From a checkpoint of a small transformer trained on Wikipedia.
Architecture: RMSNorm before each block, rotary positions, biases on query, key and value, tied embeddings, capped logits.
Each number is 500 + 25 x the weight over the matrix's rms, rounded and kept within 0 to 999. Layers, rows and columns count from 0. Numbers have three digits each.

# o: layer 3 attention output (transposed), 160x160, rms 0.0962, rows 11-31,43-63,75-95,106-127,138-159, columns 0-79
# v: layer 3 attention value, 32x160, rms 0.0951, rows 11-31, columns 0-79
# gate: layer 3 MLP gate, 448x160, rms 0.0967, rows 0-11, columns 0-79
# up: layer 3 MLP up, 448x160, rms 0.0917, rows 0-11, columns 0-79
# down: layer 3 MLP down (transposed), 448x160, rms 0.0934, rows 0-10, columns 0-79
o106:493511525478491544509535524478484497482467544531436526475502538510526487471514513538495500508483484493502491507481523485515503481480491493473472490489530493507526509495509490480492482516548509510510500513513527503518516511508496519510524466
o138:501539545473522559512563517417508492488464574522426527487503544504556480483517509532501473515472491499522509509504543537538514496474476489477482478482531490515534509518493458471499507495565537522510484494527525520525512514486497515488530459
v11:485475514491478501484479522514478514493484544483490475480497532533469504508484517516537476550454518531484497504522476514480518522507495497483526459478498510468450478502512497509494450492501515533463492529478498466459475496457503473490538471
o11:467470503508481500490484536499490511505512554502504467467490503532479505508466527523531479542457505549491492501523491496478518511509496523440527462481504522446458474498499507499492453489489520557438491514479509472455503483454460470506534476
o43:476493494519490494509494530496474508490491545490466476477496520518488502506490513511508506534457515534512487512512481526483507498499490495454510445496493522474464453480497507510505475485511526529462499522498500471473497483471475502493529490
o75:487505519512488490506463523524487497483476506504483493494480517524471487511484518509504486507474505550493490512518471510519510519499518498471525473481477496478442457495505503514531456467491522516457520516495529495462467501475510497507526468
o107:493485510504475513489467523515474516501504529492496485495505508518482498501475515522523502513455500521480492507519494518496498500520510507456515462492495507455464478504505503506490478491508502507469500508491500491491489488474493478496502478
o139:474460486515467508478478576504497498500517550470517469478482518535478505515470538515541474558459522527494490491546483503507528505493513532451527463475507520438468502499502517491470450498483521534452496548484500460448485488468452472506512481
v12:471513519519493521516505489515507499506434499500526451549484513492505559493477519504490526506501477491498469510546458504507474505494469515499486561503508492536506462464482484505536507522456538511483469511482517528529497466481490476500518538
o12:447494522549493527522503493485516493508423511502518461541482505498489560517476515516494538509526500483518486506536462495505493494454490494503515527477508483512497475490469478496519489516455544544489438501471500547524507482465502472493499540
o44:474506520498500553521512483513499511512449482507535460545487500501500546497467520504495525501500510487498468497521466486489483499483483500499487549491498483519521458490485480504522497510455557530487463514477515536523507481484495488507517521
o76:518488529507501576493518478499504529504460497524531461527480505503511527462492520494505521491463442482526460488521481513487491509491476508483463530494486490525539469508512477500536517507469532509476456514477500554522518458452518490530492516
o108:466502522543483501514510479511498491491454515491510483535494498502504548511464515507492527511503495488512491500517480492504496504476479492494499520490503484510504480470488495508529493512464530539493475498489493529512498475489515483494503523
o140:442497521553506505497511487504531487493428522496518447540481506522505572532461525496514541511516505481529471514529458476503478504467487485491500547476514466526504490484464484476530501515462554558496424502474497531514509479479512470503499540
v13:465469485493519517509483519507495507496509479513527514481492493559510546487491475484519484506488482467508517532485463522508487500508506551501462518484516517488493510484510526507426506497514513501529483482508477505508527519528506511528457463
o13:480469502520505494501475568515505499486512481527514492484507482548521534504499497491538460489511471467523510514487477535492499501499520501502487540470510489501498496503497528477412480522514523512512476494498481532495509532514497533517474478
o45:491482494483510514504498561498517496502525476498515500466509476539482530495497489462503478484492471468494500520468480500510499498493511514511487516501524491497499507501498509492418484495500512484538489505507494525497512525518498539502485467
o77:470495483509512531501497538507473496507514511504544516495499475495496495497479482476506519514498482485483490495471495521481477492500495494518469499496517493501487520512500510489447521495509479498539479480520482535512515532527529507518486458
o109:478488492484512503496486532506486518473500481508502527503504471527497524490492492504503487508499479473506520527470483501496501506498514514511470515512509494503505480496514510500449486478527516499523484488525483519488525514509507503509493488
o141:469469481517486512494491570501516485512488472516515513492495471557509552497508501496538470520485468455504512517495471515497523508490542522529488551492510485485492511517505524477420485533511519518529493481499472515491517528512498523496484498
v14:476502499504489497500488451525537483474511456539486487478486499474508489499480547527498497493525521438522509560540536491441494513473533498513529502493497461513478490483536461477480466479511488520509517533506554500525509470494511460544511478
o14:484508495504473454510472436508517462490507457558474476478484489477497476498458559523482500496497525437497521556533549496441486511454518493513532487504513466493464511484521455455469473486503469510541498510520538494509504492503542482563525465
o46:471500503476495486512489440502520494474513472536501488474486504471499492499477534509494483481525521466504507536514544485475495510456507495509513506500525458516488512477518475489468491485486485516524495531504534489521511476482528457554534502
o78:481499501490496495490482471506520497491512473490477501489506514479483468498495517528468509479522505444498499524518525506477499502495543517480535508489483456501477497484513452477499466476490502491503509532509549499505513505488534493535513514
o110:485513508523492500493481460504527472498496468549492489487487495485510503503460535497501505510509501448507510529523525497453492503475501487526542502481519466501479501503515479469485473492507485486531506507508535496509486485497505475539515476
o142:486498513521494457514468418502514469499493469547471483473491502480507470473441547508494509491504518432527530548529541487432487508455512494525527485507502437513474500482530441462492473475490470479546521517529554490510486482491526480542522464
v15:503545526513487466456462488508491443486552554511472484493493479463501535454486473478516534493529467502499522528551535513493458538473454504509506527475507496497463488477549484511546472531506483573486530495512491489491473503481539493492462500
o15:461531538503486464464448461526484431486537562500466479486496488456498524446473488489529555509515461505468530532551542499508466510474438513505514540494543498497457501467534484503565483564492499581494559506517484508484461501480544474484475510
o47:479526499493466463470479494514490474491535567511489485497508487470494499442487478474516536492506477505484509510545551541503472522479455496518492507504521509513441478444529494496555482552522505551467560500514499496482475503463542493485458529
o79:491511526512481481488472507489483490475521547472474493500500482479504513459493437496518499498510498510486511495548502526499471538471493535496486508515502496503466498490531484517476493522533506544489531506500511479495488506472518498500471516
o111:495524538515478478485463485522483449491526546504480478498510488462494514456487501480518537518508481510483527533534539489502464525474442503507508530498503493491482502461524479521544492519502488543499550511521498498485480502485535486473485499
o143:485525541517477469480448477525492434502561538518460468482501482460482516429487486476524520520527473494464545522566555507509459531456425513519507541478548488508458476473539463498577478572501472562496550508521512494482477494482542495497476495
v16:495507539430504502515502503492505475495534475481501490559503489512482450520495516509497481535507463516477476496521520503479508481475469554517467461504464518457495438524544474494488515498460506514479535481533507512498519499485425517524470486
o16:489504556430527483537519509511490482483549467504504485555515483475479462506489533521506482535497494521477491515484499498472520474501472551524474481511480519475472428487530478534506501524451530497487531483544498508495502496510425547529470487
o48:510505549457504505523509499499498493504532470480503492563513495504478465508484511502501492542498502492476482501520506455488496481487469548547480498498481511469496478506527471511496511503470504514467522494523506499526496489517451509532489501
o80:503500536438519526509506485516520467506525473440502503545524511504478468509465519498499508528508487499463503498521507479498501478481502502523503484481485514475509481498566481484525481502479479486470497496533539533520502514504442485549503470
o112:484494535446507490521503502508510478501538480501510484544503496483492486517496508517509485524510492523485485506514513535499497472475477541511475480491481497485479459500517474499494504527455510503493521489536493496508501494496444515509473505
o144:504501528433516497542517529512490490481553474493514506551512466474476450488483531525506485525500490525462484518494514513474530478500491548519461443531488517476482427487536486547482509493463517513478546484561499504490515509503410538529473492
v17:508490486461495511484518524490485484491502513527538531515489497464500548509543493475508504536492523525507506493477506517521490568512480508460468501500451488488527486560468491504515501471475515509543479510497517495512521512519504495498537481
o17:508495491441508508492508501521459482501523493503535527530507511473488532485559513489508514521481481510501494509500509443521501514532495517465488498497494497491510522514487513510497483456458514504537499492537512476523492504531472497514514473
o49:482494500456514503514523487510484505484498496510538498495475521486509560492546507471518501491512504500505484538503476463497493526503488506455461501510505461517500490516480511499515478480496508492542479505507523492482505475522499521503533486
o81:489485500481482490520539504562492507501473511548505489500484491492501536490535493492518461514507524512488485528486485493507489536495503521465476495515455503495494471506493503467489496486479502504532480499520521492496518474531511515480515505
o113:519509484463514479504501524499490518497512517522523529501519498468497509487538504494515515513489506506510492506498491495522478527524490525476472497496484497497510514521475494517503495478481503507524499489511521469519505497530496497497514484
o145:510499514418512491478488561492480504523548509500547533525506508483487514495564518509505523526488509502498490493521505452542499529492490536467492512464501483512514511521486487489497488467438528534509485486521516456528500509524495491505518480
v18:468489494451472497522471433492451511490537525494520517533520499461529493523509506491519544461498522495495507498554517511507502432481504499492487499491502499509500445527452556490510483511457623503490527488516471521440482508491511464546511473
o18:460506512405473495514455425489439510499539532486537524566490508479522482509503529481523544499483509516498522502559526511530505446483503507484504500486502490499525470523443530459492488506451640502481546485509444500435492531475514464545495456
o50:469517504449494488522482445492463507494540518482524541535506494471522495509523517488502519485487512504513514493558511511501507464492508503500478500498506495500520468519473526469496497503475574506502525497494479506458497515487521482543508482
o82:511490497478469481518505475499474523486499508524503505537537483470489469522498479502512550452483503494515507498552502500482524444487518507503480469501516497503518471514477522517466493506466559501496505486531505487448508500507499497547498490
o114:478493500439488499519471441510461511509523517492524525550504514482521503510500506488508533497489506498509502499534526523519505477482497502498493502495498490492507478517476529471500476520453590506492516488506473509465499529489501476540493485
o146:480485526419469494516463418473431522496547522469539545538530515483530489525499513506506520475501506498503516490558545524497510436486506507494479502481497490504520445520446548464497488488461648518463546481512470487459489528480516485551512457
v19:518496495493509546503490497515484496488507507492514448524515501486497479541484514456503533511453477492521502498458453494508506509470496532540496502505498492523422528488485515488523448510516523491474473482457528534466497473489525551479493509
o19:541483480495508526492483507501484490494525492481514445544504508510487462519462516467484567513447464485511508506459433484491494514464487507551476521508496520508413545506488497489538472507536515477444467508430553527462506477488544536487495522
o51:517496518492497527487480499493489488469500498505524460528490513476493477506489506474501517486450483500515518519472451513501501525467486503542487486498489509504431501499497515492521471498517520495504490495446511524469494485473541522468510517
o83:543503516520507549505461530503458503488520503519509469529481504472476499547470482492502557488485486499512486478504499503498507505508500511531495499502522467523452514484496523495543472499517538511492488469488513510470501478498514529486481500
o115:529497490508508514506501502501483473484501498466505466522505505505486461536487498463490533517468481488513509501468462454493496507486504500543487506499501515505436517510487513488527478506506515471459477504454526532478506486492515525492504507
o147:542495479493516522514500482511477483490492516482517455537492521499474459530468491467502556521458464489535502510440436496503501513460511486582475482525488512509399551483480506511546471488519519482479484488457539549479511493474544521484512502
v20:506480497494505521508489512506492536509461506483471514485497495499486499485483474539480476510493517486498486511489456509527500473498502456528557488470439502458450486496472495507570456491455497507517497482515516510506524471506483488488515475
o20:514481501454485512493494522513507516515474485482487522507494480496462516487491481553459486533477512489478476495522446450529498480515506470520543505475441491471444497498460499496550465494452507476499489491527518513527528489500489471480514470
o52:494490498479488491473495500528501509500454489491484515513497493494483491488495486537485496507504512489487475498494447434518489483484524467522526494490445506490453478494480498515565478494456516479515491499530507506532512469508485484488498497
o84:479503508489489521485480522501495522483467536483486490492487500496479513475486494531471502507498497478503467518506462528505481506478509492512568474473451484492487469503502515496544450497472492478550506502498499513492490468521493484490511513
o116:524501507485494498505496512516488527501481495490499532499512490492494489487493487528476489513484504494491476508504462462518491486509503485517509492490473493489456494500476500511528481490473493503506496485509512514509517482509481491499505474
o148:498490496478486506465494516501514504526489488476506514487512487500487496489497475560459474506490519459485489476537451425539507482506488459518541519440447480482447510479466511490547461495445499477488490504504513486520503475505463470480506455
v21:494479460505477499501553569499528497476526498511536464470532505440467512465559478474485503502486518495508524498535494517542478480493514455515487511500530488470482513501570508518482561511407545500541481483492469507472521498471487493504452516
o21:479488450498472509533552583503556502502540497505548447450506507462465519476571481498469513486494519481511540464543509510560481487492523472540481485505517492447483488500567496517460554504383543513544474477488485501480523509467465489475457529
o53:488500478522495496510558576517540495494498511503546474471509503461467491473566472498476523478467515489515524512531510506545491495510496488513473514505524481474474499503549520500471553503409546499536477486494486503491515489458468485502460515
o85:506513476491487513503542567501535464488504515510524485466503481451478518469548505478474505509467544494533495532498497484549494494505507456495509529481521495479517542515511511504482537491425532479528496503490500499490502478464499493507484509
o117:494488478520491496524528562498530490483529489502534467490516491476470502480551487484491520508493505494503517488536499539530472493492524479522480494496507476477466502498547492519479529506428534478527484488492488499478511497483478494498468512
o149:475488473505481506515545611518541489493555470500529441485508494474455517485565467493479526511491537469514529455546493487569469490489508492538497509508522485478465492504578498545485549512396541505524453490471490484482525510482454501501448524
v22:541492477464543480465499525512514489498513524508473502487477527521508507487529484460522500525509497512516466522551501490545465490505484488514485552526497528461531483528512474460479486536533478456498496475524513499507483491500472534533517529
o22:544518477461532483472503585493532477514506528498486524498483516531511513510522472462513504514512488527528453518538503521516494502505476495519483537513497535473537468534504486454508475528541481455522471477527484506506488489525480515555507530
o54:521503468450524488453481549506501498501510520505494512495485520508507514484513483472505502490516505509510473514536518518523497489513472497514485531508476527488520461533500494461514496515559483460515491463532492514515504469507487518555507512
o86:564473474459513486473481514484518499506484513516459517500508530498513517508524480444492502474525496489501493538532501478520488512495490500509470535520501520473524440518524474495472475568525482460499468492523520525529494507501496507573506529
o118:528498480475529490490496514529511491497508525489492500489499511516510511500529486464517508510501488511516484527506497476498491509517473495510475530524502527466514497518522487476491505518540480472502484477516482515520506494506489521542512528
o150:535495462464533489459498546513535489509497519499484481482483512524510511490526476453544492501534501520540454538537489525516487505502449467506486565509476526437538456535506488456495484544538495424504467498528483523522494463533486546573513518
v23:502489505539462516495489488487495529490487501555476489533505515527530525498504539503499528523517500454525489467509496487473492524524496450521577468523469512476519497492509442495525450479500492500504499433497478496510491477528474475506509487
o23:518490516541474522490489478489511532492481511558470480525482515496498552484495541500515542538513497431516509481505497490484499513525487471515575479511480513467497494480523462524529470471495486530511513452513480492532489459521459488513500473
o55:502499512536469526483500491497522525505452516539480515526498505503501525491499532509506523540508491453525499475496501495474507513531490473525564469513469536474504496485507465517525486484516488502505491470509472490523489481506465484512491495
o87:473512515536484518495484495510517528500497502540496518508480525489505491507525507495520515513508516456505497479503495441494508513507494492515531478541516509483497484466483475507506478485490500501501476466487481516502491515523480479522493487
o119:507489494557467527482482485490521534496499509549486472534487515508520540488509520510488545535517496452509498468515513504498505509522512481505553479508488520481517486490506476501510472477496502503502511465525494508516488479523472502507506477
o151:510485518559458538483479479475500538491494521546490489531471521514520547487496532526495545531514494430505491469507494514484497507527520477494561484504473529472534488470506454520538460485521492521518513467538480495530494466511448470512500492
v24:485475478487489519508516500506496465531450511508493536534491502490542515529496510478470509489497506536525488479512502491509498540513519556500533495475519502505454469505547497514501495493498528472512516488533454552474491516504519514548508538
o24:473485450499500495528514461522482510508462516518503544527478520493565538521506485495464507468491495535512472479501541476524486515524511516519500492483516513518454474490523473527522507482498539472505496487508465578481503499480527507548514566
o56:505502468516498488513514493519502490508446514518479525536487508502540501496496505485498522466485514530517490481503539476504500518514503522513520486486529508512441473493524496517523516510501534518502490480520465545484499501481519490537513522
o88:498494493456503533543511493486502479485466497519482506548472520505536507476515481505474503512514497515521510477483516471500501521489504505496519486507524499499463475485495512525500503507500502457496505514523483506493495526488522517527532501
o120:482495478503491510496501500514492499508477519515490540522482499500526518509500496484480498463488500522504487487505498464508483507520524523519511480484522497509444486496517511522494486496497530484506490497501475540491506515500512502543503537
o152:471480434468522505519511468528497482510462526510487544549478507495537545497497484494479499483492483531499473470513526481520475489517561544522517461486504512520457497496520506535502480476514539480503492490493457574487508503476524482532502563
v25:524474470414531549456544517508530528512475457518499455452537485465479478447461506503527508468505511506517546505484486483500533491489483438465539519509448499541493476526512531521526494499524514495491493459519483492521522495538513515502516516
o25:505478469416538513476570518535527529489448477537490479452522473460498485474434530509521521472535512522543540523468486492499515500507479448461502482523469503530483493527517516528537510463551521496485484486522484483504517502547515507521541499
o57:506480470448524521457518517523534518508456488540505450464498488495505488464443503501519484473519517517528547527480490495487516492492456462471528532499470497533496449538522508530534485513540499491464505467540472490520514494510516508502529510
o89:526497466436531547481507536506524544501462482515517478467500495481479475477455503552526516464515513510511515466507469554519503471494470499467546516508458475523487470509514513541518471498518497477479499503517494472534505496502514479476507507
o121:503480473433518525476548518523533512509456493520496471477500475494491495476461531494500501475519510521532528504484487477501516492499483465480535503520459481525515500523505517498521500492513509523492485492514489494515509519526519502510517507
o153:507461463398548499466555466553546542477438490531486485458541475482491463483430552491526508467524503558532533531444476523495513496514468444466502474547446485524510480533511523517510516488531506497514494479529493500513534507540535516517519512
v26:512502515464511488492525500506563496525548492474486487539534491501505455507452471511452516470539474469497516465560485519518518465499485536456514441500499496520539568482465475492477473491479491549483538470516502492506504487520474515490517514
o26:477495502482503495487527529479547487517566482487492487520472499498493453516482476532448509489505489438496483474557474464526511464499471525479537475478495505513537569483464467511476481474477485574467528484514501487524485456511499505462486532
o58:516505506489504483499522508494543493509551482491497500515510469480492457503468504531468519458530511462501492480522475461506507466481489510473515477505510496512524557499460492507491496489478493553456527487518501487499507480536479524492500522
o90:516489472460508498475517487496536472498535496464492476509520489485482459483471501487466526449517499476499510477496501500516507493504470498435501483522503481508521535493503490491481493508492483519466530492523520506513497515511484519518500500
o122:505494492483511495513534502489531523501551513511480500505507492496490465482456481535445527480504489468483500485527480503509496475517493521476499451514506500521528531484474488528501486475483492523488518485515513506503496449524488528489504502
o154:484476511481497512456527549434561463527559488489477464515456507495512464504480477550472515481492477413505485464591464469541515453489477535471524495447506478532531556498481465507470471498450486575440509487508523460516467460523479503487482528
v27:534486508488496511487497490496506473491475514475487491505523478468509511504524549600513503501510480519556484477520491499516500532523512488535544455511504523469499527559530507472507497573491425519486513469464513512485552531510499479518507534
o27:535522521480491509491506499511527484479460506465470490483529470452518534510520522595517498502491486528551483516513496500511488526526506486525536473478493530463506524532532500467493498597466431529497527462478486501485535549492484488531505548
o59:530500533499477529491511463523494465499493503495469522519512486468519531517512546565517509494523490520522482483504522498509487521509529496531545472501485520472513541535508508484496516561481440527494525450480507520487538518492499490526501534
o91:520480511484503514482526471502513487502512494492465498522491478489505502470521529551537525488528478527526483494531494499527488519521538515530528476498492517477494513527505494468506503559476441526499523480474514505497534516509493478537506510
o123:515524500485514499505476497508524503490488521468500492498540465474515512525514540558507502519497495511517480503515491515497490532523511481524528470503497530483481509527526515489490514574504442520502521475488483510488521524515484466518504515
o155:527508516472475514481492521492539473489460500442490480480508472455537542532515557590510507522488481530541479496523503490522484523541538485514566468474489529463509539544523508464481494605496417529486533463479476488481527556504482478534479526
v28:469517502449512470510531529508506529501466484482542493508488490498523520478504473514452545514515492514491523542516476482496503523515501477493487477500538498521486470457502463473491510518437512507528498534550488514515500511502473545476497566
o28:475517492427517477502519541500515528489442488507531497503489500485533525498483474512479546522532505536486523544504480519495462484518512492483465484517543506540499470460486479484475507527434496494539489541585477487502493510518482567501503574
o60:476497491459512479501523528481517505496482481517534511498486492491535524497497475500471520484513505514492519527505467520504480501498512486490471485508530481520485482469489490478501502522444514499551498514538492505492508515513474542485501557
o92:478509472474540498508509526487523510489488481492528496478514500460528488485514500489489499502489482529508515529501492467493508501511482497506488514519531507498506473454502488494505549489470507520519500510527475497484474491490491522497496492
o124:469507483448493493496509508502505522519464475485535492515492501499522513501498482502473523511507491522487520538503489483480499508508496494487477482503520512518491486479494474488500506509451504503535500529556486504524500504513480531489494566
o156:482521501431506506513512506485501540502450467487536498516491497486526523505508476504469547511521498543472535541479474517489473487532497490489469501524525492516515449452511478472485509523462490470532496549589463508490501514515489544489500574
v29:503518503502507517510490485504523489522436491553543519448483519510516480522495516494484498514497492507502477510481491515487485535502501577521541502504515476502502495511493480500512532476459523501515549475452485473498479503508487512486523500
o29:504515496491495520503515519473542473529421490549542524449501503509551458514506499502523505491501493499507471473494479555483509519496507555514571494505527458504507488500504469463527511494448536518500534487462489486501474511489497511522511494
o61:507495488501491518493514506495521481522439483545538503486497497508529463510510508504504497505494497501501498478483483517514516528496514543528564481516497467503498494493490506488529518470455522498521525480476482502512484483498516500498508498
o93:525514511487491503507481532485523484511494528536509503476501522494489484511500524498492464517470514488512498501479483528530494545505493521535538483488496488523491500491510522478512488462464504487531544469473492489491499499513501518465532496
o125:513504500487495518510511484479523487526442485534526507455509506506527488503499507495491497494506488502508493492491505510479506515499489542525538487526499485498513500511505490468513513481477520523503537486479486497510488509493495508508511495
o157:518505509502494511522512485506543479540393504550536526433504523510544474516478496468529495505500505489504476482473465554484507530501490550524551516524518475505514507501514495456519514486472530521513523476486494480502475492499495522510521494
v30:505513487446461536541522508507540482500494534503544503509490481528490574471487491505470489481512491482448484493522440484506492524480491513511504474483512506506473520529524528488441472496544545526518499498506488509476529506472532481471503475
o30:520536490460495546530519484492507517469479541503555517490488475518490552468451485494478525490518508486452505492529445480511484509482494518496501463504546510505477508515519532516449502500562542544513524493506499515472529494494547498470501493
o62:494534495460489555525521488502520476486490520485548510480489481522489554472488481498478508475512500471430500506509448500501489512475493518511486483500521496515454537507519514498458470515527520537528508517493498510480521497493524466475511492
o94:527494512483477537491514499518519483488491539500537525491474496533489535477491475516506509477495485492435509501515454531515479536451492537514496496498505498503455516526524513468471466504517533521513505494496503483485517499499524457504524499
o126:494516493467483545521515509503539507501492521499531494495489491517496554477484506502486498498505502478482491491529453516509498515491484507500512484482521504510472507510515514494448501502522539518525508490517502519484512502488507492477496502
o158:528557494482491539544523483506528508477479538482546491490492487540481542472466491503482541502502502483457526484503451508510477506473519533490507453519536509503466515516510540523434504481542523533528534493528476530482530487486523477460495482
v31:485491491518483468498514437487492497449487462523428488527512489507498570514539475484475513507514513456509558490551492506497500508501498481512501505479501468429470475479470515508503540497523497481521498502497526473493490538500496493465559558
o31:478500494532505442492525420480525493451490470521427480525513494516504563490535458454470513511526526466527549478513469527509498506520493475531525489467500474445464493497466530504503529484514501496524501507506524504492495534494489481462545535
o63:503492489514488455504521438500490490455502474500428492539504512503493554502545465477493517517516508474521542497535485498513488520525482487507503485467520498457476502509489512492504516508527494491527485508514517478495488547499489488473537534
o95:490468495520509445464512457503514509466493480507442504530493497498476552504558487499508506521512523439490537473523499548527499505497498522472519515492491452469488484513484508506509501515522476490523499483530514476504524543478497505491540544
o127:480479513516482474497527455493512485466482465510456481510495490514488557508525475475479507509523517474517551490529486504500516499488493490507519503491497473443487494499476503491496516485503497495517508499495520505491496517509492486479539554
o159:488461501538508445497512417505503500446456447537443484524519468507496554487539452431488513504514529476523563486518454539497505502499476485516493482487515450442479455518452521499493536482507485490521510491499519506486507526481492482478582568
gate0:498509483509499526496490554497529493467500478535526482512425498508509525534493495531499492486534480491496471522511474493422497517486496532512447495489489482547503459523494528473544525505477530546527502444490511550505502517511493484451517538
up0:493495484516477479495481438519545510482504479502493512504531482499531458512497515500537533495471514555495516479488561545537529454491507480466517503545535446499489518505535472505503473471531501500508495487509516497538495536522501529480455462
down0:491463493474525530504475476508538472514459508537488519494467490527501491523495501538483506461516475491481505494521485341468488506476510512550495497498474481546476460498529483499487529532470515535526473497485500556505512499470532445469502477
gate1:450533529520527486439457496489474474506494538507538528498482491491489492498507518474514514507520507524473475462475456533514511505515493487515487511480535499489421515496453554475533504468471495478462466477505492484527518520520478492518488512
up1:443464490504533489493500519457539469515529489487499482514510506501477506500494485454509501509487568485500427513497506497511454465531473451486500499508556491539510515560512484493496524517492478461504522501521471456568496502539518500515465480
down1:506481495507502492504503503527471494494467522452473511495520492530494494451470458519488491531522529500523453507489484542485520524464472440520488512524530480471511502495524531557498517492497488499467527516524479520511474528553495511485515479
gate2:556517476518521544474461479468465483454474482475502575460510519518488495513524471531521496483501497472503451511511502481493487506439469549444498508532436519493469483552521530546504481459487477469471479489527470544502510482454478537471484576
up2:473523549489485506465554502535554504508509462495511486504553490531466484515481474511521494504489510445492536519516527470488539495510506529502480489493464467528520475478492519478492502485542519506514482472485504503518493491467501508482467511
down2:536520466536542480506483514447441503498483500497474522485478493474495470473515512486486487495509484559515503509486493523505470524492451472513515500485484465488502544516518565555467480488470466526450503499509480532521539461481462487499503495
gate3:494517502544512478510454502493499529477526490537545475473460442500503568464477501556518496461477457501480474516488488494439501494507445489503516434531494531515499484521514515543500469439529528472459477482500509487519542499523505537503468524
up3:501502480521456502437471516474466505460478498488539479489473535494494549501486575495479557528480513539503507493514551497509522518499519481521504521494487467504516511495463517511520503427528510498482481501526520531461497466472516526465487513
down3:533487496505504510499528483486494479518455461503450524486492491483493499507507487569528485491506537529516514507551480536490488457512496478498477515500550539500486476478494508522478507541477507518507479478469484504511481486507470537509529506
gate4:478506508523512465530474511515494553467536505513494495465493497486504478499518525487502544523535505548498564475486501524458489526474496482510555494484494480525501480483507441493493495469512468534487519488541510509500499472512548494498505530
up4:478505518525498506473527543525486486516489518533497513514473508496541500484470505511472483484464503459488529517507518536485489511484529514502473520519524505497567531485525528528548527497415472495545493544492507521471456486503524523483513503
down4:484495587486510481526519509494495465485461517480527488482499489481467515489533497461499470500509474514512496494503527443509491497497485565510480531502452511480539484537502517494495518480506528535474524510514534506522526510496530498525488516
gate5:513519503494480470522509468460503497535508492521432527449486511497563536485528461498511523496468505489485533532514515478475504544533498500440505537487504495473481498519473522502537504492445524497504489499497496514566545515494526535446438536
up5:475493523456481501530501476505481478517537520487542449496483556499483532479487505499482531480508475523454495494461494452476549566492488427488527469506486511478513470540502508505481498501487486462503473487502495519524516511479473465468528490
down5:541484473509515467508498497474486472512526500518506538510510502493513507513497527502507471456501488471501502478523543588445461517540548464503475526490515497518513547485520475494506523557499498466515493495484527516490486513474500516506496470
gate6:486520537487518497476475528498476501506512452496497494501551528463503530555477473473527488512512463493481499464468513514501530514493516527515517502490462485518494490507536507470522505489504443534512504467529509483504492471469502498491455531
up6:507494460521492490506499528458481552496501477497496483504504483519552556466520475495468510496489545543524495454510480491554505498509511515487545514498539508516483515501498489516487507488502502484495500485438555531480511506508520538540494514
down6:492456470503493471475501495519491488528497468512477486467460531528496495494487486505490543557489472518499478449451521564495502512523486501462549516537477480482503527496477515527522526483546500477482527497461447494540501480477489509535500546
gate7:522476515511488500476511509449481528480476454503504483495454527474483512470486478518515501460487464545467501504507530436474527512506476477498513499473479485513485486497516543460514494507512493516469507470518493522479526506505519491503485517
up7:459572480497491517520546538488474493540499531493500484513474525459549493496499523531564481544514514528501515504516483484503529479545520503517493467471493503568526510502519497494485484528521489475508532532506495509506462481493485489465515491
down7:506472507489548487454533461520492495493520509484487521533499486478465500511506496487431475460507472531508486483521529460502513497497526474460550506481500518513461479518520507544540515504507498478507501472499457496508552506503532518511489459
gate8:486518460485521522512487477505521462510493522482524530515475522505530498497496510512492451500499510483545542521461497505530483502495478505514527517481502476511535520472505507490502492484503502505535509484481492513504495442504531469464527501
up8:491503468483491490550546537519478466515533541531535462503494474489482520509523495571487522512489529543515532516485492494506525484498469478530481511502503508504528515500487500486496483522565460485483504498502451517530504460504506490517456507
down8:478474483491480496496503518474520443478492546524521523480508516489476516519473516497468473519479479497483502489520495542529513510497509484550520514470511498510475520441500488495520459500498486464501511518458523468485508469488480471541523489
gate9:506494496511539476472500482493490537519477490448510517505456508500475520482543469511508501493489485498480486525501513476447520454509483468472492504523491551509476503489560509517508490504559495512499523499503513474498485521537575453482513545
up9:538510501504503506444468507483493487489471491500465521526471517467470491453473472506511498487612502478491547493522497480518568485528477467504506468516492509542525504499517494516507435467494488510479486507478526542482514529498516489525499499
down9:487509514561480492480525475531477556528509508499558504506465483486516569517522517464519519549457487515515485511487530448488502510511490517516500508476524494483487497529487498526491541516482523522488472533542493492490515515460504490492480488
gate10:493461482499497491490496488526476508493507528523490514519488494469511486494536495494487482498496506502519480521484500477498503509468585467519471478504494520451536544495486462485494496468499467485493480469500476502555471514549530530482544473
up10:499469537507485497512456470463469537490505494530509518511485519500495494486484470496503538477492523532524502525521498463534497491514554505495506497499456545501553470518530500540528458526512474503502529458544495484463512469459437496473494551
down10:506491473472524472496492502510511505509525505504526501534495499505535490503498518464490501483526490499516511477560511468536537494515529509468527508506489460504474444523515511544468446489548466499543504502527539458513508497473488506486449527
gate11:493515509507514493533523487514500507513491491537469477481467493484548522480530507482555488520467470528471497569500512473458540545415492522473508524461487559539509470475565527498482485491500490485455466479466485520521552488506501513450485494
up11:506504544549488502513470502503573484520556483474500522545493490487501523472526502499524517512512489512482508519488498479513478518499499477495522504517493495508513524474523516517455462491540477494491486519486502541525459469500497501498550491